Weights of a small transformer language model: 8 heads of 32, LayerNorm before each block.
Each number is 500 + 25 x the weight over its row's rms, rounded and kept within 0 to 999. Layers, rows and columns count from 0. Numbers have three digits each. The size before them is the row's rms in percent of the matrix's.

# layer 4 MLP down (transposed), 1024x256, rms 0.0658, rows 512-618, columns 0-63
102:468502501495508511523506489523504486482513526520508489491472470509483499514504487512491483469501499486503489463507447525496536504532501552453453528484511531489514529497488482496530510534479491
090:483490486457499505501471547475546497500466507488533468491507477502432499484491466503489529512510471488473505515556489477498490517496455450512456453508480532535504496490520498469514494448511561
105:530520521489517514451455493428476493457530514520527490509487465498515511497453485506491497494514495491484499542515519472496475554470492484490504491493513529481505512467495540520533550494601464
100:453500467515518479495478495496489473481502503510499492521512540495478508501516492492490496478502479514502498489490499512444443473500473523511467462517474483463501515489491446493482504477501504
103:533491495546497493487484513492484488472499521521482467501464507507476543480495508527521496528490442535555486505525526507492477518500489509462489469487477500501517551505537480438479499493507497
102:514491480497556477516489503480518554525507530492481465508509473506431488482502507493486480511471498534474517471510459521521488508544490472501504459498548503501529539487480484489492527518471475
098:473502439493480493511465489478504500452515513506536547532517500505494431552515511511511497491521523455491504533510496492475504479511485509457439486522482493491494513486519510565507502443481494
098:513503479482506518519499453465495471509522538497510507540514513473539512495473463530490478468507487467498485488496469503539583501492534521503506518512487564459518492516512533492471502513450517
102:487469508478557505510522486507470529469547496451515514546524470526477505456513504506467537510485545564507545509459473521524499475431481519509524464510525474435503511517511513539499489481493479
112:482521458495501478511494493495530551527494494484478472501483483466537468480505490519483485485449503511494487520521474482534548462527525510483506511496470494522513492493443494555498504517530467
093:508495528496527497473521483526484476482470472470492507540525446495515515521511511515521529486513480483524501491484503450492492512473517478426427462508509534518509495516520522567541563500501518
090:533520493521528518500508476500521516443495478496480471540466517482483476485482509529482497480506485475545465471504494520500503493485498467458532492495504520504495467509527489490517504455493491
097:508486450515492512498501547501515470539520503534518498455515484492512513489512485476479495525508534497525501527477500518506487506482554484458467525500483491493470482518541496503473506508550501
100:463480475500531497488494513510513509507517540527520500493486516498499462555488530477478526522490500495488475479539525508494515538466514516482564476469449421553508448506464508502523511506523555
089:531494502488503478492510509507490463469493480479472473518488548481512470511512485469506502463526510474481507516493484511503510552505494533502496478519500485501499502470475543481516491540483462
110:521480492479486476495511542485560507547530479515523475514478473536482477475466480472455530555523486484521449499458470524518532462501512524485519561454509498466450470479483473501461473487509491
090:511504530518489491483484490450475470580478530513480493486462527483534511533517495482509509530497487491559539541496465411507441578505500461503509510515551491531460513569498475467492542522488502
101:482552523476539543527504506466493532515500459527488475510509445532480494554493484548515499551512478481518490513504499482500552497538486475495483526478533510461525505497488478544488475505500505
104:536508503491484489457460500451501519515506501475522509471477500479487495560531498477463525545472493522522485492522517505458482505470493515501544522498504456533514484446500512487528526472493491
096:508458498572485509514491489483542497485467499518510511477518483509553500500498512509496482520508505512514513501542479489475479509518516454486479542488504523514563506518517477485534523454551507
097:504543502437494481537486516482526518549483512507479536516517479508468488524531495501514462466458477537516489509527481493449505500529489471509496550515503488480521516518540504467485488539500512
099:519494470495469479489476481510490496497504490490513480453459479516519504524513485469496505504506532482473491504465493523512468456486541509477528465532485515486512504507525532525485484511492490
099:509464534461490505482504483490456525558514445520500549511471517492492501484515472478497524520480532513501543513504499493454519529504504492498495493483442518518514522515471498460502517516505482
100:535506475511489492506532533474512491525535548484470529465547487500517494471508520528456474500547562482495469495491475485535453482464544541534536470507501494488514493519478505503491490476524520
106:475474457494490479466499502465507531508477559469504552500481526466477527499491489519463509516504536501515499568498505514510502530542487501530476527504519532525477521479477456521493520441475515
096:486475472462525524569511527541500511504484478504487477500482476532533485497471490479499463509537482537544448508477519458535519501507496523497528508508477496502498499461463530520513498475492447
099:547527512481464491493444535479466496534492462507541485485510455494439490516453500505538504455467539508492469488488498458516451496493537498486472497490532506550470502475494525494489502477504498
104:480494531457466519502504497481487507505535512516548487477553493478477490515469505527480521473486485506431525486485493505546455501459528526508511522519528514486531523467488503469488505489508489
101:508515486467496485451523518500501468502505480481502489553498507509513477507480487491457489473527472487521563442534527475518490483491539468514520517528531488512499453525473535540500497454485535
102:507509544535517491500506471501522522478528470513516519488467474463542494467476511516510475498546512536554474472553486545490508505541494484471492500536485525494464505522503488531493528525474457
097:500511551534466523520472533522513501511539470524482475474478514519501505481543518511508514537499520511465506472474551478496479491475509486507478495529456518535483493514484493461508521468469507
108:511455508504440487476513518475492476508536464473443479485544567476532556485522524506527515534520485487476530504480471506523533486480472495498502508491504508575535488519501520500492478527487505
103:524518471511515528520495518495493501492424493564507530495466577433497498498516491488471472496497422477541477448526510467507488502499520464506492510500540514517526497472540496520503502494481499
104:478509511500497524497500552471479461572479534526486554544449506471460506466512523516490471504525476511454499507479514502488481518512452521490475505536475471524527508499487489513495509452502470
089:480486454528499503499477498419510514515513531526514506477515477519510468487502518524471489490538486533496474522472513500514503497448494520496506481491505500442502468498505527517498456473489456
105:505498515511512532529497487476511493549472515475536505515487477464509488498507508495526516520490500513463454527463509512466479509562517514552500514486501544514495494445538496488475465512485460
107:488560512496479460491472468525501499488474499477490487493521508544515458523536519481501539494504522468500537497498528519511497488511481522486514502500520502505546475495455499451480553490520440
107:504489517519477471515501519459511525488511484486481485462486472499517499517465452515503516489501534498518497569507512506508507460503478460529447475477530498489482495525523506515520514482490458
094:516493489514495468485490512504479460454525473527492488514504485506560491477477527493513513513497530514476486492490494516531514531488491478539543549573533507470506491505528521492526489484493526
096:492481485498535470510513490478473499528468475471493532527490525460508489511537487490530465454453515507522476507516480510531516506546479497508492477486486465474502500539497512471474519517497537
088:518483480518525508490485476496503492513523518503482485486513505449473541552507526541507468533488471532474499491549493484465486476513517520503460429451488510529496541486513522503567514477490467
101:497522503506480491503471497524498539519508543534484490508551501569514485480447509506513530506456533486484506483491497503508509468487484489476520504509540494517512476573510495512483564501502458
093:474487512537463454502495490506516530461512536521511473485509510538476545533516506502489494537526533493504493523480502479507511543455500514456463487470503507470506483484460529531470542474509519
090:526469491496505514470495495490486475517480490494487483505494513524484501524543482478551475464490457525491495497453510565508521482471487507535454480508443487537511543484523492469531487518487515
105:516571502485557517500471484503473517493475491533513499504492534487506502550511526519538431493550555508525507576484549486477506500482488446537477524463499476467495478506534502472525520501478472
097:472518502494529486537555511500506504530498443500510490505537434499539511495509476529472542471521489496543551487495510476530495533505482483498451464468544529486483521510500498558482503439487498
101:506467531488479487542508507500444553491465477490485489524533513533528489477514552525505471501490518517498505507496519499513521451565509461525513515483469506521541476502508513438503481468560520
086:490530556482486464509484508436473476499512562518486505534469473484505552498463524469523520480530470506517539541485550456499466480513510487494478435510490486496468514531492513496534529447507477
104:473499456535478521524466488465507456506506465514494556515489552489492493505510473529499484498516486504513500527464511478521456468520512489517527546531487480492530503543519515554526490490552515
099:488512521456494466463521554502504494529480505470505504537499518512519505506566497505519511500501556523467497511449462477507502490506492513506478502494491511526514535470518520546515518483490523
096:517492506540518455536486537523508516507497533490513529471551454516503498506508475476503505476489493523521471499492442474462538510513501491484520527531557504558504507540525549484507464492474515
094:499541523529463507498486490501521512539492546507485533502499466515522465493493462503505476499512512503515505473495556454558548518505504513484518497490496506499512476510525527522499479447454492
098:544515563519466487467507500490504545491482471475478536465511467489471530522507503504506471474503505520481465531470519561492524530510530505457486472436529519502504493511467488460445567486521466
095:486498491514479523466527465543530491526518517503505481502477498474483521430516505476509481485503493531486555513477509556471502523504520517535564450474511489489564494511474497514530473502502492
104:485531493481553490510466467500470529505518492514468507510519446469460459488515514521503495494474474456503481522496521506503501509506461482513517520500500475494489506525522509509523507500574520
099:518491495514496516513518495491515578505524501479506497498530503536511528488501480479525503502527462567467525504475448494490537456507517491522507510525479455490526500499535541507424504526546456
107:503525518496495447510491513463493494462488489490533468459498502468506499492475495552529550520498455507501538485497520535543483497513491502464484498526566543512533516482469513510494514538473445
090:489494508461550517486505473491510486504474467485511506531488522479535484555502490504502501495474504489468484491505506479489516514473519468468499516495507487482523511399529480506539475541475541
102:515528462495487507530468507481530518506523479538528507462489524519502526463493518444513456491457492491469519495522502488460465525504521547516471469513489468491482480516481474512530487531539493
098:476508503455463507480545531517517512516522503507494507484515515468503532500513500509480552497494516440478496508517517466543527501472459481501514493499518504514469480503526545472538490511538467
095:468502526496465523495511490493455510548516509517480529477448543475542458523543506465498494476528482501495507456489542480533513473491519485515523484523492504518484467454505508512552505505447486
103:497522524564488472532506510526505507462468524499531493490463513463501516509563493483516502502552514500502499524472541521552436528552514474493511489502481510491499460489480464525465481450497540
087:499501491524491466527459500449460509436522524525507524554508483554496550459467487507456494486485494527501538473503516512497533513466524485485543502530500543512503479508516502520502491475474486
106:480467493462531527495478475527528504489489528492521519471514546550443510464488461480583477440508488513459526468456490496523513502465527548534497503489536469537463491521489487526482482485511507
103:502498487529497506529508484456508488526486510508459491519501509471503510489519490518524515497503482506518467524485516478522481498526578456496531482494480469467466439526496523521449494509493463
082:514508529478472474516564535516490535494453477488540506473502508485469515501520526473477483460535486494467482513522503510486521477519527466501464497491505532489526495487495543494529486520480540
099:501523469489459483461501503515551501496552532456499468533517519471560468493469513500471503516475533481495490481479501476483578496503492537525518493504533471501498479533562469523492477490500504
103:506507464523515502500507493465533481473468478481533507536500514487470502509467497491539508473446511532511448476531498492496528499539531510498463538488507463466497500479507523483514514503486469
103:479477510505541509500501476505504504494498487459504473489486532505456489527512475490520516455499500467507516504484484511461485496508483508529447538502477509527510470528468541517536509496489468
108:504494497506502543545515470506493461536506473491498531494446455516505495512472462556448469466477477507526501508515493495533470519531505465528484474502470497501496497503537505519510478487528513
094:497468511504482471514483495489482500486520502493482530486494469541484487488502458486493500525500478492482547503494537498490494491491487491479549489432480532486464499511479509521477511498519542
102:473557493496547491511482499544520470517489519483489533498519518509515485530513523498508495525509479505523493494540459531469519488442495543506469496487496479457489535475520489521514528506506436
097:524519483510496497499475525470489534502483489497507498494503523523489502507552488506468505478511505470505453528500515449485464498474495478482493463495509505466470442519491480486472483496528489
110:471463472480530532479511534548545515538480510495479521463515481439487522485465487492505457530525522499529529482530464553546530516504502516486543486536485524495523480542496509490455485492472510
099:515452489478500482493508483490489531515529499503505498491542515542501500477550476499433504528515508528475481495471482518487463461507572521491451465504487486514511518485486527472541487495509463
099:541496451535498489525515509544513502537491497512456502467542526529475505506523503541510493476509505484504476480476474487534527519484507463484543489519500500553549544522486473464509517494520559
098:524484509470510502495520480443495493458533474480522514490489509506554537531478430483514489524517527517485528511503469462518450472517511478484474534521498493514539501481513523556455505503488514
103:511498504510521491534495572528498514529488489494523539494536502520465536504502463474456514464513515507501538472502511484497482518466505481511511469505522500508467513473525465545463488512444473
118:551513517499518504492484558509504510453517489505510539476446487498498468522467505517496516491524493517500518545524509483478516527496457516510494443533484477539475510510494491481513542493488516
098:467498513513495496516517539454480484493513537501487515460473523480491482492507516437463509534515517484470532453519516508507555516499510516514545497516510524496487485439496516494482486562521485
093:500493516517474530529504461508487516503488515519478486459496514481453474476499481482462513456479500529496508476497506493478480476542585499506530528498457529471462473483469498491499530511526491
092:467556497510507478541476505504508484481544507506487498514511507496497482518476479476509491513527473470539503490523462514509542491521492477494520527533509488474469517469466504501528466509534524
092:466476479490543476526514468491459490475520526476503484488502485522479533551481460488487476480472505497509471510453497449458500516501507510477508530523495481506498477528497461500497526460521479
098:468476488517508449505483501514504477484492479474482490523472489488536522501504523507495531428553484476513505504525518478498479529463480518517471519484510530465474497515472469488502554534488495
094:467510455493490484521478500506443493475520535546504523506479507514496464490489489513464525522500445555519531500526497463449501528474500539483447489495481499521478503520467487490496464470508495
097:519472466507450503451514512457516534507498547456496506471488482552511488509483506576507484461501509524517514479571516464518531535471513502490506488475523455516506527496496476434539461506493498
106:449493509531565505462448516468463468510475497531510519501499497512561497548496518519551539474454501469499507508449474480484504482464501510525535479500518500523486508488504491514512553494486484
103:519513522529469472507505526515463457480462511478467524518493519484520465518473532473449510505493536498497474520462422550482517531489496512518516507499503484539563498464504488518507502531497514
101:515507473527528526450472507493457527475560507488487525513470476507519517501464505503512505505517513518508560527537486501496474490458486486494497519461476497511463510513529500482519538464469525
099:484497490504504486503494498515489531517462489475477462543490480468522515516507516453498499502515469520466488550508495523509500506500472488478497486519526497480489471513484491494510506555522528
095:521470481457452488506523495466488467490539522483514534488490494501490490496455460532498493503506510492510501522463510509526470500488488493510515529464497493507485496493436487512504519471494485
097:511465534491478493526465495465470510495513497523520513483518495530496499506454543502505476524509462518487492511498532488498492538510517514513529518478473524443529508476488530445525496479494482
089:517468483474470509506561500503521488488468506490510523516498499494487512504507476430520488515535503496483491459500533504507493537515541473497515495513483502497527416483482521495435484496467524
099:521490503522435491487484469471501519519476514495483535532501498529502500499490504464496540512479490486536529468526521514505472532516505455493484545445503533497522458501493486490456467470533516
096:489485473423507512512542472535513495496484457472496458478501516503496495494469509468522517517510480516481471508516456481494548510560514528550535515471471501506521494468504526485520469495468515
097:472483519503494539513482480505515488493496552550498491476472461467524508480485504517470497495506515501561493508497481494462525495497528489499468490466490524470545525487523512478495515505485541
106:491500487551516501561490515491513514473483516534516516510510505479493492490491542481521502503513488486534447519513512488482502472453531532481498441503480463466484485485551509460455517521507490
098:492477488470503473517458497507508455492466529521464525496498490517470510525511519505492499474502513511487452531465493517496508493501486489544523483471571526514450532554508540488543473444509531
094:524518504543510504510503524492513507529472446535481458520499465528508507480473523497453533516472571477490472475464504524480497522513468492527496493473451440516490528475472539471506505496534502
107:513492485486517449497508464486497525521515508551479477531519464546494516527494479537542508472470487490488509525519472507532531504482526515498430509541490512497535479508508470447525506496513542
087:508433509472463490483493514481499523530511516456512486486510509522512479454489489473462511470525510505495494471515473491535469544512518497528532472506509531523511511529534522484505525471505516
098:555500467524515514490496495492525494512465506460483534502479506473505512512477475531543455535523544522493483530525505453501490549480445473489479470478528521512480536491516522504454481473503525
105:484517492476505518513464488484497510506477472481461474478519485499532484517543465530478503461473507495523511498484539486512543468497480497485521509532513540471494566488509522467521543506476502
087:476462533520463538521506495483509468492469495515515500490476523530485522534514520521450464508482489508533536555523516489516540499522497475485497528498436515488472536511530489505456498475557483
098:486507531518509462549474529504528493449467478500507485505478511527511500528515519493454519465471541514483520508516507521489508494498461502533481522475510523475515442489474503526549505527510520
106:513484537513479465475468490466465481501496495475498520437515498469483519478518504524486504507549516499484519518493506446491486511525503446509498510514508520501456504511502465471445524545504508
112:501481521536470501534515470532522478520538498542513499556518529469467523515484452519476509502497476518468443477481531549494455494509474520539531515523471503508500520503457489508547495493508516
# layer 4 MLP up, 1024x256, rms 0.0699, rows 513-619, columns 0-63
089:486476514488494457444569520504474509500547526499470544510526503485541529538502537503542492535495485494483507544489514510462427520489464503498506541540517492481487514539511507507480508526512473
106:454477560522501495508529511506487484475511470486474502513491546526498516492442504504473476503515522513477484490519494518501500503477504481485503459522504494476510479508472503526523554528547520
094:508513542531519543469518534537501516481520430478533468490512470507526566511435478469507495524508507515474518518495522513483511497530530523511508531493501461471491516513448560512495514542473491
098:486492508511462507482485495420497527513544509499476487492527499519559486482478514462488498491476506473504501522485551484500486542464495485524474492513489497543490490539482467444524504570523487
106:448512504484535472503527495462475474496521518468478515531504507478464508464477561452507493487479486483502515510503490576478483473482508466486518485484518478505510524496510499537531521526525492
099:544510508493484523484515491558513506556465536472491529489479518494512517494461484500456543477473473475510472476503501515487422530532500513502484500481468532485497476509501542447465527514499454
090:485509475515517477503532485528493498503527462516467542482483489472554529502488484526480500519445526508495521506444466492485457562492488499505488515484452499502507486514498503501544477476513456
102:539495527507515531532497506501493478497485529518509490508450514520503538521463492517518531500511471505501526522520503515460535481516567500469480502503506452516505483484470525439443534500459491
105:489491504454479486497500507491478486494514492536470514516511500519515556523504512503512542507488516502518505498496570526505504505429483489505533487536532500493510443513516520493561503508525482
097:452483462506483524482497484451503508497488534547503497528457477525465506497475511562470449503485512521468531469518520489524506505537573504521518535520480482468489471476468518503517468514503523
096:512463557511529495486507512478471466559505557463495518482505504497563502515498511495479506537497494487474551527504515450513479534515478502551519477455511500474542503498470511509517458505504500
094:495505534518471486500524499487482515496458500491531475522542489516482475497441481507534518505484499486513500505492523497468495452479504516501524527516527502500559465501468524499534485512464532
102:509517542532518499495526500512510529542506445491493526486505506493483455478494489479513521460502490533461499510481518535490496508478508493506503513567522500522497516517470489552534467514478446
086:487480477515541533515477439502518513513518538520525556472559484531489538480495490517485445529511478496512448497517503473519520414468575487527531482493478524502473485525506459498448473511495535
108:498476495480513495530509472473475498529533517495500496530504480481495512460467522495485454515490495530537462454491546511496477520523505520523486478518516526499455481492507483497485500512519499
095:496480480493508523507491503520443449468449468476493497543490496522509536489474493507491500507480492488429552461472530509494483512531509504530534493481456515471511533526478516523493522471494526
100:559503475480493485469470521512479488471463525504501488488499488507472533507496510476526540517450525483499524514508522475516539553471475495553493468499483498476484549492509518496507500528524485
100:472497494474449528523504465505525492488478468513449508517493500493493540489507477499490543485492494488483532512497481503493521514494497488472510524518499544515505462537463522495431475533468516
099:533489496517543518510508482491462498503525464491476492471486537505465523480488484521488519480503543477520477534469494530528515489489507509505464504506501501475522528474532469471444495507502488
100:524485520465481459503471504491525514507514525467449471495469512559546465476500520498502493477518532507514478521475487485499536533502488455516480433541503491513502477506518525464487477506542461
092:458507504469502474532513543479474498571527486550490460532479520487480522490513492507557447503524502514487534475472518520536496517528500490535480559503516467503481497501458494485499492538503506
096:503466487476514505505518503517523489487481498465484475522514522507465414511500538477494438465497502490500484476499477520520482527497515496530493469507530526483511520503507483512508468503509491
093:446526496472488508522495469506532472507418484511493498559483482529485552472480506509515464523486544515468514517508483491512486497514480485469512487501498523470434476566505515493479462533518485
107:526485517474488480491488470522492525509441489485491505551481462464485590529513466492501511518460531466551516513485482494498503510505503507481511485501503513508493486489532461493516505506490527
102:512498516471449495494495462520471497503530495459547490570510483499500547446509501515517495546483466520500488490487508468491505491505539483500483525520515501515513475495456502464532490484509495
099:491458501479516467463475477448480493482534504515507483531512526492490501496489502558465559527454488524501465510537459484465527488504515539514501479507511520438495500527506483486526491503484504
103:508505472506503521493552541533537501521490489525523509517493491542498489437495495481475514467559498479517528538520527541529494526494520497489480494480475531487483562481473510462499472503489497
102:497511501497502500518503497487543507483523500524499480481502587474536520512496470489511484492496514506520483505492484538464537495528504488489500481473538514495531449541528522521510483557549465
099:480481489520524496490498508456519465526441552455511498513526500483505530480481514504498498476517490476503544495554534553501471523533503504474478483506520481513525489526496510472497494499523449
098:521496504509511529488562455490487541484514442547492519491485478497548479496468520494436524465491489446497472511525512495467520489531517489488533536474500523489485536480486504498513521530509490
100:529492529540491495508479491487527498492544484468546498514475503497536512480519546494515527561476514504457488480517528461477487493516486446508515488488478468536502474539477529563458489481495444
102:456459539536551510495487514544509511485528497472507521498511486487481503521474511486531512512521555476527519511541483507522503464532513475524514531468495476473521509504503518529533509499505545
108:504510458475566505490513446509484482506476501527487467506460505496519458521491516414492452513458499455533526513489509501522482553474519485488493526506541519473489520485476509499513453509505529
084:468532578509471518498505487529501477514473488513508505522478507499522524478478527483508483522440493507515492508485452473475515458537507547524505520502517503522496506499475465481497527520471536
102:468498551499476524473474525501561490515495437479465474508498508559503497487499482466497471504514521531453507504564494488521510486484517505517480470425498501453528488528529507515528501470489535
104:511497481515517506480503511452477495536520520486494493500500484488514499476504501505518505502490535533484524492536547462479462517505478532510467534516444515508499500537503528543489544490482529
102:534531511504506512512526537472501505512487538547540484532535486470491475476544496491524477473490481510501461516467455534497493449550493510453485535505501466521525494517497469491456507496501503
097:457498468521535572514475471473509525519471494498510525505490521477481517494513513533490507527499497478500452531517525503518465525537543510522507468490501534496504500458463484483474487511498471
098:504488502486495518514496460479502473488544527525510528498481518488500494504511529487498523531489503454477536496462511422465472510458502500510510495504533530522494503524550508503495493517520516
084:479496527515493521513525510500516437513493476522523490503508509527508453503519507519484485510523527540445521498448565487491494497545486523522489500507499494493457490520498465534440492488462470
100:464453519480500501489498498488524462528527508501495438526535530510454483470510483465537507443468516487483497507498517499498470505452507529497427518541524508547525490503511514473461510479514513
104:560507533474541529494507512501494439577507509528487487502496483468496522473520498482520489486489461491481490463486533530521509513490530491497498467497486500509462466555520453477547464534545450
088:495512515496505516541481489463541473496490472492447505523526506475483468490464525481468507520518526512512505538467482506488447432493521507485514527480496550490505512528479497483515522519507482
106:447508460467492476504517431478530488486490473500534482501518509518502497529475521478517452495539498481521531459472489484498452503520481538509499468549479501506484475513486515499496502513522520
086:521507520506486506489444483527519507536463521498471452514505544478526522533484465526473503489481488515472474548501518469525502505504490473510526492538496478474492517474513489458540489533542471
101:501452476525492503511478520510529466531503497535519506481469532483540562484489506482482430439500485508533514488513514529466447458504525488519519525519494460493473521502511511515478475539474454
086:503488494484535512496542499490504520503482462484490503486505502492524512478509567502505503547480523514485520510498464517532517474516498510511523508466506493518524521450520500473487444526462488
101:481481518498522514469482507482505535482502474446502492498492432484476497509487502515493527502532495546495524492501491508475469507502510530511492479540507532467475524504514498505472510486521500
095:488484469508529533528504528492523469493489473512546504461458532489485487471448513502480488469473483505463486494517544523479526516489526441521541481515516452530502491487517434497498488546504481
095:507518477526513528495520472471493547473503513505453485469460499500452551486464527526490512512473548513485456469489491451498497457487508530522476522490494507466479503472478497527494507506503512
096:502508505515489469485416482493447519522481492501507490485476503509523519482478483499511489477464510467550491474510478498505500522503485501503521525539499453487511499483552506445518506507531510
100:502508514462548546439536482481480483506480514491491452500479460464485456534450454486463467524536509544522478510521474527506508507446504455477535500489495499524496491517455502498537486500474535
095:510473469530497468503482518491461452571519547520533508477502493442496518481467503484469518506464487514474472521481488503498469472533501527493489504484446504522464474481508508467491503541497483
095:470484514487505511491508531494477477501494476479500503512554489491538513514501504499448534521489515538493518537543508476517534478480544490547513462498490478515532483484521481486486492508469512
104:504487473468496489539498477518502513492500508490526508545479502508517518499493523480510538550486482498476508502495557481509535482487559469557527476495492504479482489464487509460503471460493506
105:530476477521505540516523517464464535471500492500516504500481508489487486519463529496519504492484469541470446490503495482514514499524527502517505499476427475519515522512507510477457503537493494
093:496526531486466491512532513456507530511503493498493478520455500490538511549495506446493480472473503464527510484515513489524484466503454514530468499474516488563494455508487474432498500525536509
099:493521525541516468495524522510511512521496507520490505477523461486525519498496471498476505497513463495532478473527521511542455450491497446541484475521489508521467503517464502518511511473475495
102:482509458517496473498480545457495516483556420476507479499512499478510530528480486497510456491515467469482465521509463528466498509461477540512505471486505478459526474522500485540517485491496532
098:529507496462528470477525498477519509485497507527535516503464522510498534501499499505493489501501504504507518472496518474541476469484474519491485501537526511460526521506480452497550475503491457
104:489500516503449542491544508501506504472457535482452525491488569508440511537547480503524462474537468504500511496500527499497555436505490521495486500488510453487503508517461490522498520532519493
091:513512486494574477506512470502528453497492482501454460445474543509505497493551499497514530535472492505505467491533492504486482493502499509484471500502521478480491452529495475476475483519554488
101:510500538482498494494512414504500530501514503484508456540503453450527518510485511457493524502508511487513569470496470529507511476513523504493541539526457493511507484480478515510489532486510516
097:510500512518491510499501502470497499493538528541519512432501476525485505487509445481476498498460472485531489489523501501447449464472489524463506502479522489485486468527489478480473498479449487
088:506468482525574538488481477499520493497521487524493462516540515480516503501462467511474463516510502524459493486480522518519515556499477513470471499494539471502516544504476526527439485474527488
096:475511470503450490480480474498490544495473567472545495447492512508490554527528539478527475470519452508477510481482470500494466540506514512480482472511495466505520455517445448537491522489494455
100:512489500483461525495450503524517494484469499502510514460533474513489509444503467511495466508481538486492531520504465477502521514526532473544511501514469507509518484511432492494496551550492495
103:491517505498480518525525529507491509515485482529518461455509471510565501477459494478496478495502533464520455481497519473508518485540505472499501527462516471511530479484543494490488526459487528
107:512504549486510490484480507473500516521527480491439475530500503529431491503474483493505475461519513525517497513505514486480503487485533527554469519523484525472486509484480479500575501543505494
096:495454527502454493514473535488503490514498463500542470538528506493498487469512486472521487476538540498491468508521516498496495471493465501491458521495518465492502471517508476545520510477521488
098:480532513486505526533485550487509526536547504536521518521498497548539505529522461505501519528531501496486466468511532465459480476484502478485494515509432504461518468496505514514478483511536504
098:487478550497475481491488460566520508493504482506480497534513467481530531463525460491540481519508485543514489467492533508521504529512532534517519470492492488555481511492513550521481488484521482
105:508489464545465530481497522496515535485482551535485500554503495481510523509475436472485505485482506505502502532512493494518527504499506484542494500489478513504522468499522490475524492527468487
094:523495495512484498516496496478527515463523495489466496502479443507493481469528496503489506507496488478512515503498522460459473526477440511499506515479490471461479519499487461516493515558520492
098:507503501485541483481485514538513528533555509522488527520493511516459499497540504482476469458523499500509488522486489460421462500502554540450497491493493533478505475496505545554535492502490489
105:493511483441497525493503520488511474443474495495487499457519481510499499460508509469458499502520470457513492461536489535538482539524516477497505518528495527529499448509441527469481550513516441
105:506473533504516488490498517497507487502513478483524520458499529516497527492546520479468506484505497519482523547481476499492496546446497541511515464476520516494486529496500479516481491493521507
109:519510543540527538481489544484480553488525535510509483516537508486493516479499505489471500487523504487467505497489493472476471539491515542528520466500475510515509487455476467495499510473531473
101:556465507476446499484522519527495509507473513498483466480516522498505520532535500504495522469506543475510514503470519410517518478465519481479508485509540468504528485489507495478531504488468470
095:456491487540523511469535494522496532498478490529523493519507516480471502495500499502502521506478461508525536538470484550522534483466506488459480499459498471505465544492530472507483455483475503
091:520466537490553515488511509482482489501511492528496486493494500497490506467482492463472516492458524485511458502532500499482505486495526492459492509492518516539508514519495486474519453502513505
092:478494494514446573510475498437474519485493438495525508509499503500533484477491525515535513532521518507524480488483534462517514472535508502538506509537527521497488488492529508502506460480497467
098:525511453489497500443533510486490519514543519482501489504485475470511487495435455467478513514503503502544466497555482472519498534497544474481483534493474503508499506507502508464508468493461500
084:492517509523477492463531491482521496489471449491495486494493491520538517504524511507504493501490535477531514522503481525465516551506476545537498514498522498474503467488517524481473549511468494
101:491524513504494514528478478502517494501522530485503469497529481483479536532511511469524479500517488466473508536487531420508528480533521529511524524514485525467484466470478558522523494516496452
101:514481497458544524500463483471498503482514531512460479514482481468477526483520523488528490483499491517520477513483515530485470562477463551491495500498496469511497498472563484524521453530546476
107:531547549515481513513532516547515494479457522501472498495506485490473461466485472472510481514472524483502502489502468518473501527529515555474515522485477478466512528511477482499516519494514471
099:494493509492473501494486493458479563523476513531493506480477476495512466485520467486469522438498490498488494509485537499496523534523512490551497518499527489469506542505454495523502456562494481
107:530493499475481519442516494491502538451520480490505497505473500516523509478497511501487500490466479514510499464501517480491505542475497510469491503480489474521502474524514496502502480493565495
090:499465537497499534489469468507493520495458510519533472469486452513512536493512501493490520469471488481487530501518463487488516464506488506509499549507552511505474495481524474497495465518523465
098:474558502512516536506535551535517449524522498527489435500467499477505495506531484479545548514520477469507501514521506493509520498488523501482470459470503497497481497551546482501478495492508510
097:485512479494563485476506449497502499526488481524509455498477480509450510493508547535516503498484472552489518524456492524504502508462455531501558460477508526519478491498493521494528507480507508
102:490502497523477483490457505523508515491499490522500522468492501485506523529480527518514519550504490471540472492516506521537535498499522466440482470494476544456523469514509526476506512483521476
097:531490519493514454483510506522493492462475481504478499523522537530470536506467513503472515512491470493496508479490485460518453451499512516467500516450550514505482568494465501465507484498495466
095:501542541509491495510494480531519488518519556501486491537501501523487533513488492496487456503521501516457519497506460478489502535524466599506535502505530446503500508489532489481514510484483531
103:499464470471502559454498461516497502481475478472506533491495523528503519485487477494489451488487493516524507490505563514503496492474527548542510503491486509490541512509468457528472519524503484
100:501531498529466523489520473528492503510571530462517528525536496462505531504475536483464506541500471497509505518491491476538487464465473483483520524533521468520513498471466510498488512488530464
089:497498513477497495486542518500504524474511545444474533511534546533509457526523461479531487481451498466535461488534497533485498499481492502509507468504523551530518552503514502491486490496484488
106:461486470504534556509482489521511462489482487551513521474513493513499502438524514462482529502469464479516505505491524488454491442502495531497522489520506529449526475504491511487457505511509478
094:559523502489556502443540503534499456551491510548493475547585514491551490488459504467523458515478469533508490507515482556514471483541491481522481476529477532519505512517525526499494463508519469
100:479525496492472496482506474558474491447500504461508546494507489508509526508497484505507466496496542523525497499460483512479454534528473520519531524504489504497495515549502539573549479469490482
101:512452496484492487512517489480523471532482520512516485541503505477505498518486444549461477455482482492501483495471458515513504494511509506521498506427515532521503476480487489524511479498526490
086:521503529475536493473531527511491501501472472484523518491452527505492490477503485463522536473560497474450493456523470487485523470533525496560485432467499493506480483510500539486518472497513507
096:470538500494496525543521508548499519486495519513530565487479491536508504509504509501537458535455490478514508486503483543493540538530506507502509488495540501491540471463474481517504503533521526
102:512506514523550524523477503513481520482470544476476499504487520530530513506508497438519494484524520540478510471528477492542521457496475508522502520499517485487526511500532468470524506507442469
115:432468486511460553533522524526525530519537487521513506543536503530503518561469437488471514465492545490526517518503497513499469484514505486505503513520510525511514528497455531492549493486497479
095:471471498556515499489509496496483546509492537453496488487467550525514546515514510465507468533485474469513490560509503494500514508525495508538490511472488524528496503532496505478474469490526487